config.yaml
head_dim: 64
lr_mult_up: 0.941
batch_tokens: [32768, 65536]
Each number is 128 + 24 x the weight over its row's rms, rounded and kept within 0 to 255. Layers, rows and columns count from 0. Numbers have three digits each. The size before them is the row's rms in percent of the matrix's.

# down: layer 2 MLP down (transposed), 896x224, rms 0.11, rows 588-615, columns 112-223
# up: layer 2 MLP up, 896x224, rms 0.12, rows 589-616, columns 112-223
down588 097:131150138137116116125147111123059116126121158115183125160160149124114093182135115105160150110111124147124132112092159109095115092106139119130102188127136098093165109112142189144080114163134111140152139118127130115102120141133120115117150161159152120131155109095129093126122127125130107159093118107166124129151131121148083106150080149088
up589 115:120161116093144087105107159169171154115108135112057149164103132163147092149113123092125126147162130138131062090094110132119105136104160130117104122130129112182143153132141136159129117131150115131142097126179117122149109134125134159121080152070061150146143134138120145104136116190062095151110106157110113139123108121143116129132122105097
down589 105:128110165144129164107130144124116134137119128160155151117111127162163115152082093125155145119112090120110101104097125157154169111122118103137144161112149130099134135091132152104125144106121163103128142060129114164081141153141135113099139115120127168124128093099142089118148131077153138157145144123141131111131167163148116154141097140129
up590 090:114148080101107151098137118166143100145146120139120129101087107125102143123130108116130084120137111108121153102100117085115170084106164098120143164114126111142109126121156150101142135117100124113172142127107069090104101122141145124119115091114089077076107167117131118079112120139142091105127119121142101116116151110142134119139124126131
down590 098:108131102157081150125143099156142111128158127123148157113124129136116087112120145107170125139111118086130107167147097131119118123124124114158174125185124093152105103119128158136115107096165124160149133130158136125163107151122135143114113133088142086105150117109167121084120135126120108129068132120108067124149153127139126134102146144132
up591 114:180157109155135120126147147116086127180122131141125116102139132121113158117163120148164162117140185068153116109101178137101121121142149130111162116156147090116137150136116101152127133096129138154144100158134139126117115143105142126123109121068159135064123120126097110125103142114168179142095116127182195135120112144147152138110163098173
down591 115:095091167116117140105143137110153153167094154091075167172139139096123154126118119149125148107115111124103141177144121094119153094161111128140145118135152110141100145139102136133112140171133102153132144126124101169132130111147116155121116126100119121153125111138181164161144100149122133137167141173145152131137160126107110110140149090123
up592 080:155166166156127157114114140082117110120108117142080132157175164078143135121125110097146116126119147107127139165130137144145114122120092134177188131141127117103156134134137127143163087106122143170125127116156134157131134139107157107116171107140125164091137107117122148125147103137136160144115162093114139143126115184133101136128136150139
down592 086:106142131148076083103123106112139137135111160116134140166151127145131141156110171148162146135087148121147107142180107121091167163136135181164141130146115131119121138121123135140146133102105124119137160112119131119167090148136137145114131153098146105157117168139095125135114082149120113093143126136159151139159098109128126140164146114117
up593 088:142135140114137142151113095134116144144122123151146157119148107133137151162147128161130099129105188127098159092128140123113131127121123093156103132129130180144120143145105146140123102144148142172090167106140145102150121139139129120129122092139123154192132139145095132087147140114094132147137111118131100130158092122102119139129114119143
down593 093:151113144105105137143143162073126122164137105155157137125162100134115135114152095101123121140075127137117156113144158083113110140116101105156103111146079140117103127110090193104120107106122128124113187120121128129121070133143130124120126155112107179167147124122116137094180163099091108154109125094111144119181153113119129150127134101149
up594 093:090158136109115118156137090144098063119144099124107101121145090130107155107126168112118141142154143124138138101138147134149106110118172109163090123145101088116137152153147145104129089161168171092106167141143139085116156081118134109106139153117119146064132102080130094115123144143152114140118112103128120134161127128108154129162149114159
down594 098:160175161094153112086145133128131150104159092144123134118129122143089134150156137081121100105113122082131124136137154160149156139132094164092132150175117152131168142157127138135135149112169134148113125097096105109152117128135119100169115115098091145092149126080161159113149123139101189122121144148121129155122132136145171185109171133151
up595 103:146100114123105138171146131152108129128114119145179122072109116134116111122119171106129173135140143167130090131101143135086119139104105107138121132120121139153141100135158120151101146103122108143112109117136121109121096161152141103114138172156118144154146060129166126148127130156114128116184121147069142136123080116116103112101118119161
down595 105:177090163095124107145063144153163138092137153122171069111136098088131131149103108111111133106094096184125126153118128125135144157124140117139117088161134067160115127147159124110114159132150133090143123139080120133149143181108116131157128126114137132168089120114155145161142137136156103146147114123112164136142121110103101131073117091134
up596 121:128105150102104116146146142153116127138116147117125112121118121150134159123115156171135102170156126143095155136141128117121097143080102113086114130132163171120123109132127130128085162139153141128152115117104117109096128134108154144120112155110133158131117136129154081124122142171160127148146126123144155163073123081146146149161084141143
down596 117:118144195067095155147122142120166145173105108137181103146101139136124108134153161094139151145133109152123117113118112146112114109084127119128136105089123136125098125153163116142114163154118141129119082122129123142089124148153149123105106147107148142111116081095115165118121134171176103164135129173153137170147128104129180115148141114161
up597 091:173103134154082106133137143151137156118098113129147094104121126088129132146140165134132079121140153129155147153105160110102112129097112144140154136109107089165169086104135127156090139101173102166112110120096129129161099121168103116154133108132142118130156171099197116138153172122095141137145142125089071124125132114157103148140156115121
down597 100:138157177139160097104163145172133088171165099119160116133129132133107115116130161107106111135128094114144125093103152090135128067152168141161104161132124105126178153100160131127121138158119140108122133139095141144152127123133127145152145137133114106129152083103115150096128156126134134132133147135151108111092173135148154135100150119143
up598 126:072163136150120130117159150137120143138117168149112171163075131110094138127158149147100123143133108129114165075178146094146103114131069127128099143141128143159118139101116138101101125122138131172108133132119156124135126151136108122088139142141146099149119141106153163104127135109155134137083170138122136130103096133162145160134152100153
down598 120:131113108112130097125166133107114129165094092186117160154132130146084130118136141138163141164137106114094149166147130125130172135126155097174149084132087093113134131129158134120130147118101130128133142104137104151102103107099119084123080130140144140146128141126133130167142167123144118113107157115195157129137139110142086122127102093110
up599 109:142066113143140126155156146151129134105079141132090131104126072177088145067167145125143095161094136111130065159100147124107159169157157136142125096108160163116121100085085121163145139116128161147116147106097160116126078104128166163145161144155100129122160160138115143100146132110135134165121153117149137141127123126144150088094091125161
down599 106:125089089152147140141136126131150138152103110171092115088141115163080118116136112130132150142096136113142060098098178129096169170144150136141113143078193132098147105101124108148120134115151195130112147141118131109132108091126091119127143141122074128113208155114135147142108117107158150135088124107150119121116092126129113092136131144159
up600 099:123129128150175125118112124113136118093164119142128123125107122188090142120133129135086184125132092144141131194105108165125141101133129133093123141135146121118189108127127151084145103096134171124101141086144110116104118119151127116111129138133117118075160114107146093141118093101132171097163137151155122108173149113157133125142138149134
down600 102:111111156173123139127157152171160131122117120115113135155127137140101202121144144120140157145138083155118154120127082127149164123138098156124178096181121094141150124050149144086111137119121124132136090132141129111120132124137103127144118161095149129124129107117138144129140122103105163082131125157129134122156134092144118086164144120107
up601 109:169110138126112097094080108144115118164127074097136166129122159126160178112181126145101115117100110113134126128106131134170142157111154165056134132130140165132150148140160107108155159145118131120146096140128112119099141120127157121113159128108083112093155072140148126120155096117160125153120127119161152180097112140095149109086123124129
down601 101:169126096132117123153104063141130113123108082152109135099139108158156113141137121106078155122154114121115146110079164102140136157144168137119086103116088146102148138141154131151103134143136132123152089162125109116117102155106154126113115115106128188147106109119121082124143096090104120116141143121138184121115148152111109174151159142090
up602 070:132129076106096130128114118150135114114156102149070117125085159117127155146099135123128125104149167149111120114109122152154128121139140129130122111127168168125122143146115126153138089094135110085065151127111085143155085117136134118105123100137160156127150139125119070135113142100168167163139118125119145134083103118104103158097126116155
down602 088:150138137104139110136118182148089098121150076157074100123096144107139152097099170099118108151169127133144116156145112090103149140128140098125063106155128133128155162170129090132129089146122101101103175160099119141122130101160149111145127121079160126091140137171124092099137155086102125143151149119097136151118102130114143144140144154121
up603 076:106138205104134087129128132161070106148151117102102105084118116091127194123129128145125117110105089092131113112133141189117110127155141113093126117149113181134075121118112141111137154113126098187120107109112148134088119134101105110090133145096111114149138098111159139134132144103158113088134093120112159169106154120156145092145149112148
down603 078:133112118158094082159168148160127128130151136098116134131150129086112124098131102136142049141141126131127155135160178154129146120100110120126123146147127151157107192126111171133130172114148132145078168129111129114106142149105103115123139139114159122072135115105138109112161175114140138153114125124135170175123161129122146079071135128111
up604 091:106101147132141114106109115129104134090113153105130145150121125211113105121161089145130095142126133137131160121102154122125153183158112139093146084125115136145166113136148129188116104120139170123149156143125163143157088114148138097106153112150090169145116152141123148155144119135114141110122109111119149128150132140103178135168143087177
down604 098:143101139155117135127097132106158060135106123146084158114140163127119082159117126116146126152140130133103108124124112117100129164083114138117129138109139101133177112184166107171106117132117098115179167139158101125122098094146122148111118115079138122166112114177134132094142102133108115104149146113118157078114086145118186133108131111116
up605 092:126107120123139146103130121149134137174152154140165152170058124154092086090136108129191120099128143133145130104121138164154097158131082124131099136138121152137142120085078137137116148166144160120146150175152148134107137124110122153116111115128091100125153114116120130071119155112098129110125143166157093089127104108126134101128175130143
down605 099:124112133115111124089134105066109140121122109100133133137141107131124117139077148126168082095149104069136145084140137180154095093123109134134116092119117131157167155093102126145143132082139136104137138159097182101103124135097131111127105127135142152107155172140132153112074116115085130150080143155108146134120125098111140134125097105102
up606 069:143174131094129139121163091099095141126133161144123111100131131119168126099113162096150114123130155101152101148143110175133095119136165138131157133133073136059097118130145129170153110141130098161110144121143102109147177087128101115123122093128146118129081146121158163120147104171137100121120117136150150115151145129108137125133158147100
down606 085:126086143140169152123115106146101090156136155085158132123107122116144118116133117148116155137114080128150159133127097076093111147132102125123142100163110121100165173139119125137120130167061140101143108115110144143188089146079132117140127102129109120106099151117157162139086134098123141135114143110117142154176143175144139122118154116129
up607 103:118130131111142107117136133111119142130141122108149143147113123161149134112177151096140115132161120143124137141095110137120111148114187115113110140131121120092122196152157134150118154128106116116135112125145117152117133141128093089097116141121071156108192125091112099097148132129124120157152066145172123156125112100142163127132095117140
down607 101:147142134117126173056167106155147106143140109118125100116138142122096124127124131138135123116102126133148130087127133154102103124104126135159123131133109100124122154137169132168079093129124103071153140145130152144131166150108149125149154128118159128112078136137129133108167153162125121115134147092105160097141103137114107152130126174130
up608 100:102106120121104147127120123164112089155130158100131117127170164113108107118111095113134118143104105124166156139136152178145127140158099144124088108089166134149143135104128140136159100092159126171144143148143109137144127120108141126097131103154136102120114107102130105110137147134125145084114142101151140060101161144154123165122152095069
down608 100:136117132131104131127089129116141127111098113097130169125183122120113125121145106114118120144081122135187151140090152177149145129130124145116132111123138126139119148150139160084114084098145126133112182122116109114140111141088140120127161138101108116101147088143128110141113158118112124103114121111100124102162161153154138160119124122111
up609 097:099121158172133154151134119160150129066110165114119169160125146106134132158130116114114102099110126098107065132130120132138138162092081109172106129148131162155134147151078112158069143096126115113122164112123125113152110130139124099086149171072195164116135156144137115138126108105106146129151165144143136144098092145147146110131122143158
down609 097:111127134083142080133126161195096170132128148169151106126127169136173147115126134094137141134118129094119094128083143132110153103124106114128136140119169085108124168103117135137143164141163130129088116135178136140126096107151178097107058134139144133142134133116120118126122125149104172178132140119108099107140133096111137118151066112159
up610 124:126126146130152089085160125133159149108138102124154133116186152141150123104125175142102097121068106124126160102156099120208114106091096160126161165092139138168141127123130167112146120128139134200126145143129121168114122157111130118133103144126116097106098140162118160120137120113173122162125150161135118148139119084139140132103164139114
down610 106:129135149145114123096153097104116146104116107105117156093171090106143139118183139097118131144087122109123140136168121121117116114156108151147160135138170128097130116122141139142149120134157105130125152072117070145086117154124163138146163076156159136131088175157123126092146109129121121121145193135133088096113124115157068102145179110117
up611 098:128141106156146123130137085121122120130126126133112118124136154115167105166120131129159145140128160166099127146113147112101096181122131182165152145133126109141127101092102120168104139107105118135121138129142087070117129108159116110122138127139136126134175120093123131107111153092119156176132136151139102062130108116082152077134200077099
down611 103:118136110144153113071166151156112130114132138152135144119119178090152134122130142091155124175158124146119145117121129073100076146125139153161147128089114144133134181127134137133138140083116133117148114140133164112079132110122118146099127145126126152173134129110144164123108111079112156139181140152167084122129090136104154123106152088096
up612 082:156122127167085153116127080105137139157191124063112107134133117101134130085079171140104152121064155133116142111167129160156126091131136163102137137045105118128100148186131146109127138168098120127148117146111142124117128132094125097146131121109124134092113139089134147124159142133151109101097118152151145157120094137110097146140119146154
down612 092:153129125120136068124159152185146071149072125147145169135112170090127112137171086107114124135149147128125091140077100096134152170108140135154159111175099139178168087112137132104157172120156135117127139152114160115120139157146153137157126122160131131150132145133151104129123118111126114083128095144134142142091144148183186101116139139128
up613 109:144126141129131138149132126111106123128137130110144093156160117116178134164126112114180159125106163134125140110094141077133127108103099122115132157129160137101083137146142099106075120160105118118131136157129095117142160101132167129136158154171145187135133141146117116119102126137135132140099125140123098111141166118087118064092103134081
down613 109:142141134144101111128181144133117172085145093077144128135165114090143149112128108105175173127139131118138127091127111107142111139102101133114164120068114105162132123128116097145115147108103133121128156116097144107139134110151164106088164136156088132155140134114103163118088120119160159119096129130144173147114173141139145107145182116093
up614 099:148082105089093125111133146168117115129129183151164134140171146111142170130106118117092144112124125176112166127156118151118112117133106150134164147107157128135071129144143143162100102138143111110113098137112132115142126126110123123054133143109139130113142153146113094170121155130123068090144090126084101114080079140122103084129094092144
down614 109:154147130115115175127143122138149179126146146144130128115142126184138119131112107072063077048144097138086125158141130139125135133118143098115092104161153090108113158114129145119095110147099158131129132151116098136123121157116128153118110143147147170109165120157111143145119088091097148108141110106127127108148079133123081102164130160105
up615 087:127101189131118150103143086114092138169147132122122100075115144124158120142185116111129095097114188131157157154087152100117109123142113136138141156104126131093121125113126124114125148167125152104093186138137130117094124118111145110144140177114098125096120123103131110117147111100121115161114133136172142119104108134099196144137151146093
down615 093:097133192141151147124131097090147163172105132112153115091094125134138104160118115157122109122142169143154136142112112125111095142123136153115139108146087177111146099131113119138145119173150161116096157094119092128144135141147152145112152124122108155076128125160164095124111149115122171167134127131134118115116092129137148113137125156144
up616 088:110146104125123171120177176102104133129121097156118143130109152162139184147150133119132116110133163166121153108089139130120169085109148079127139173141116124106110146168095136126142132058109137136141135112146096117126136144121161127119123128121146154094142114143137090137121127088143116127127081122140116144092134145149142125166113123181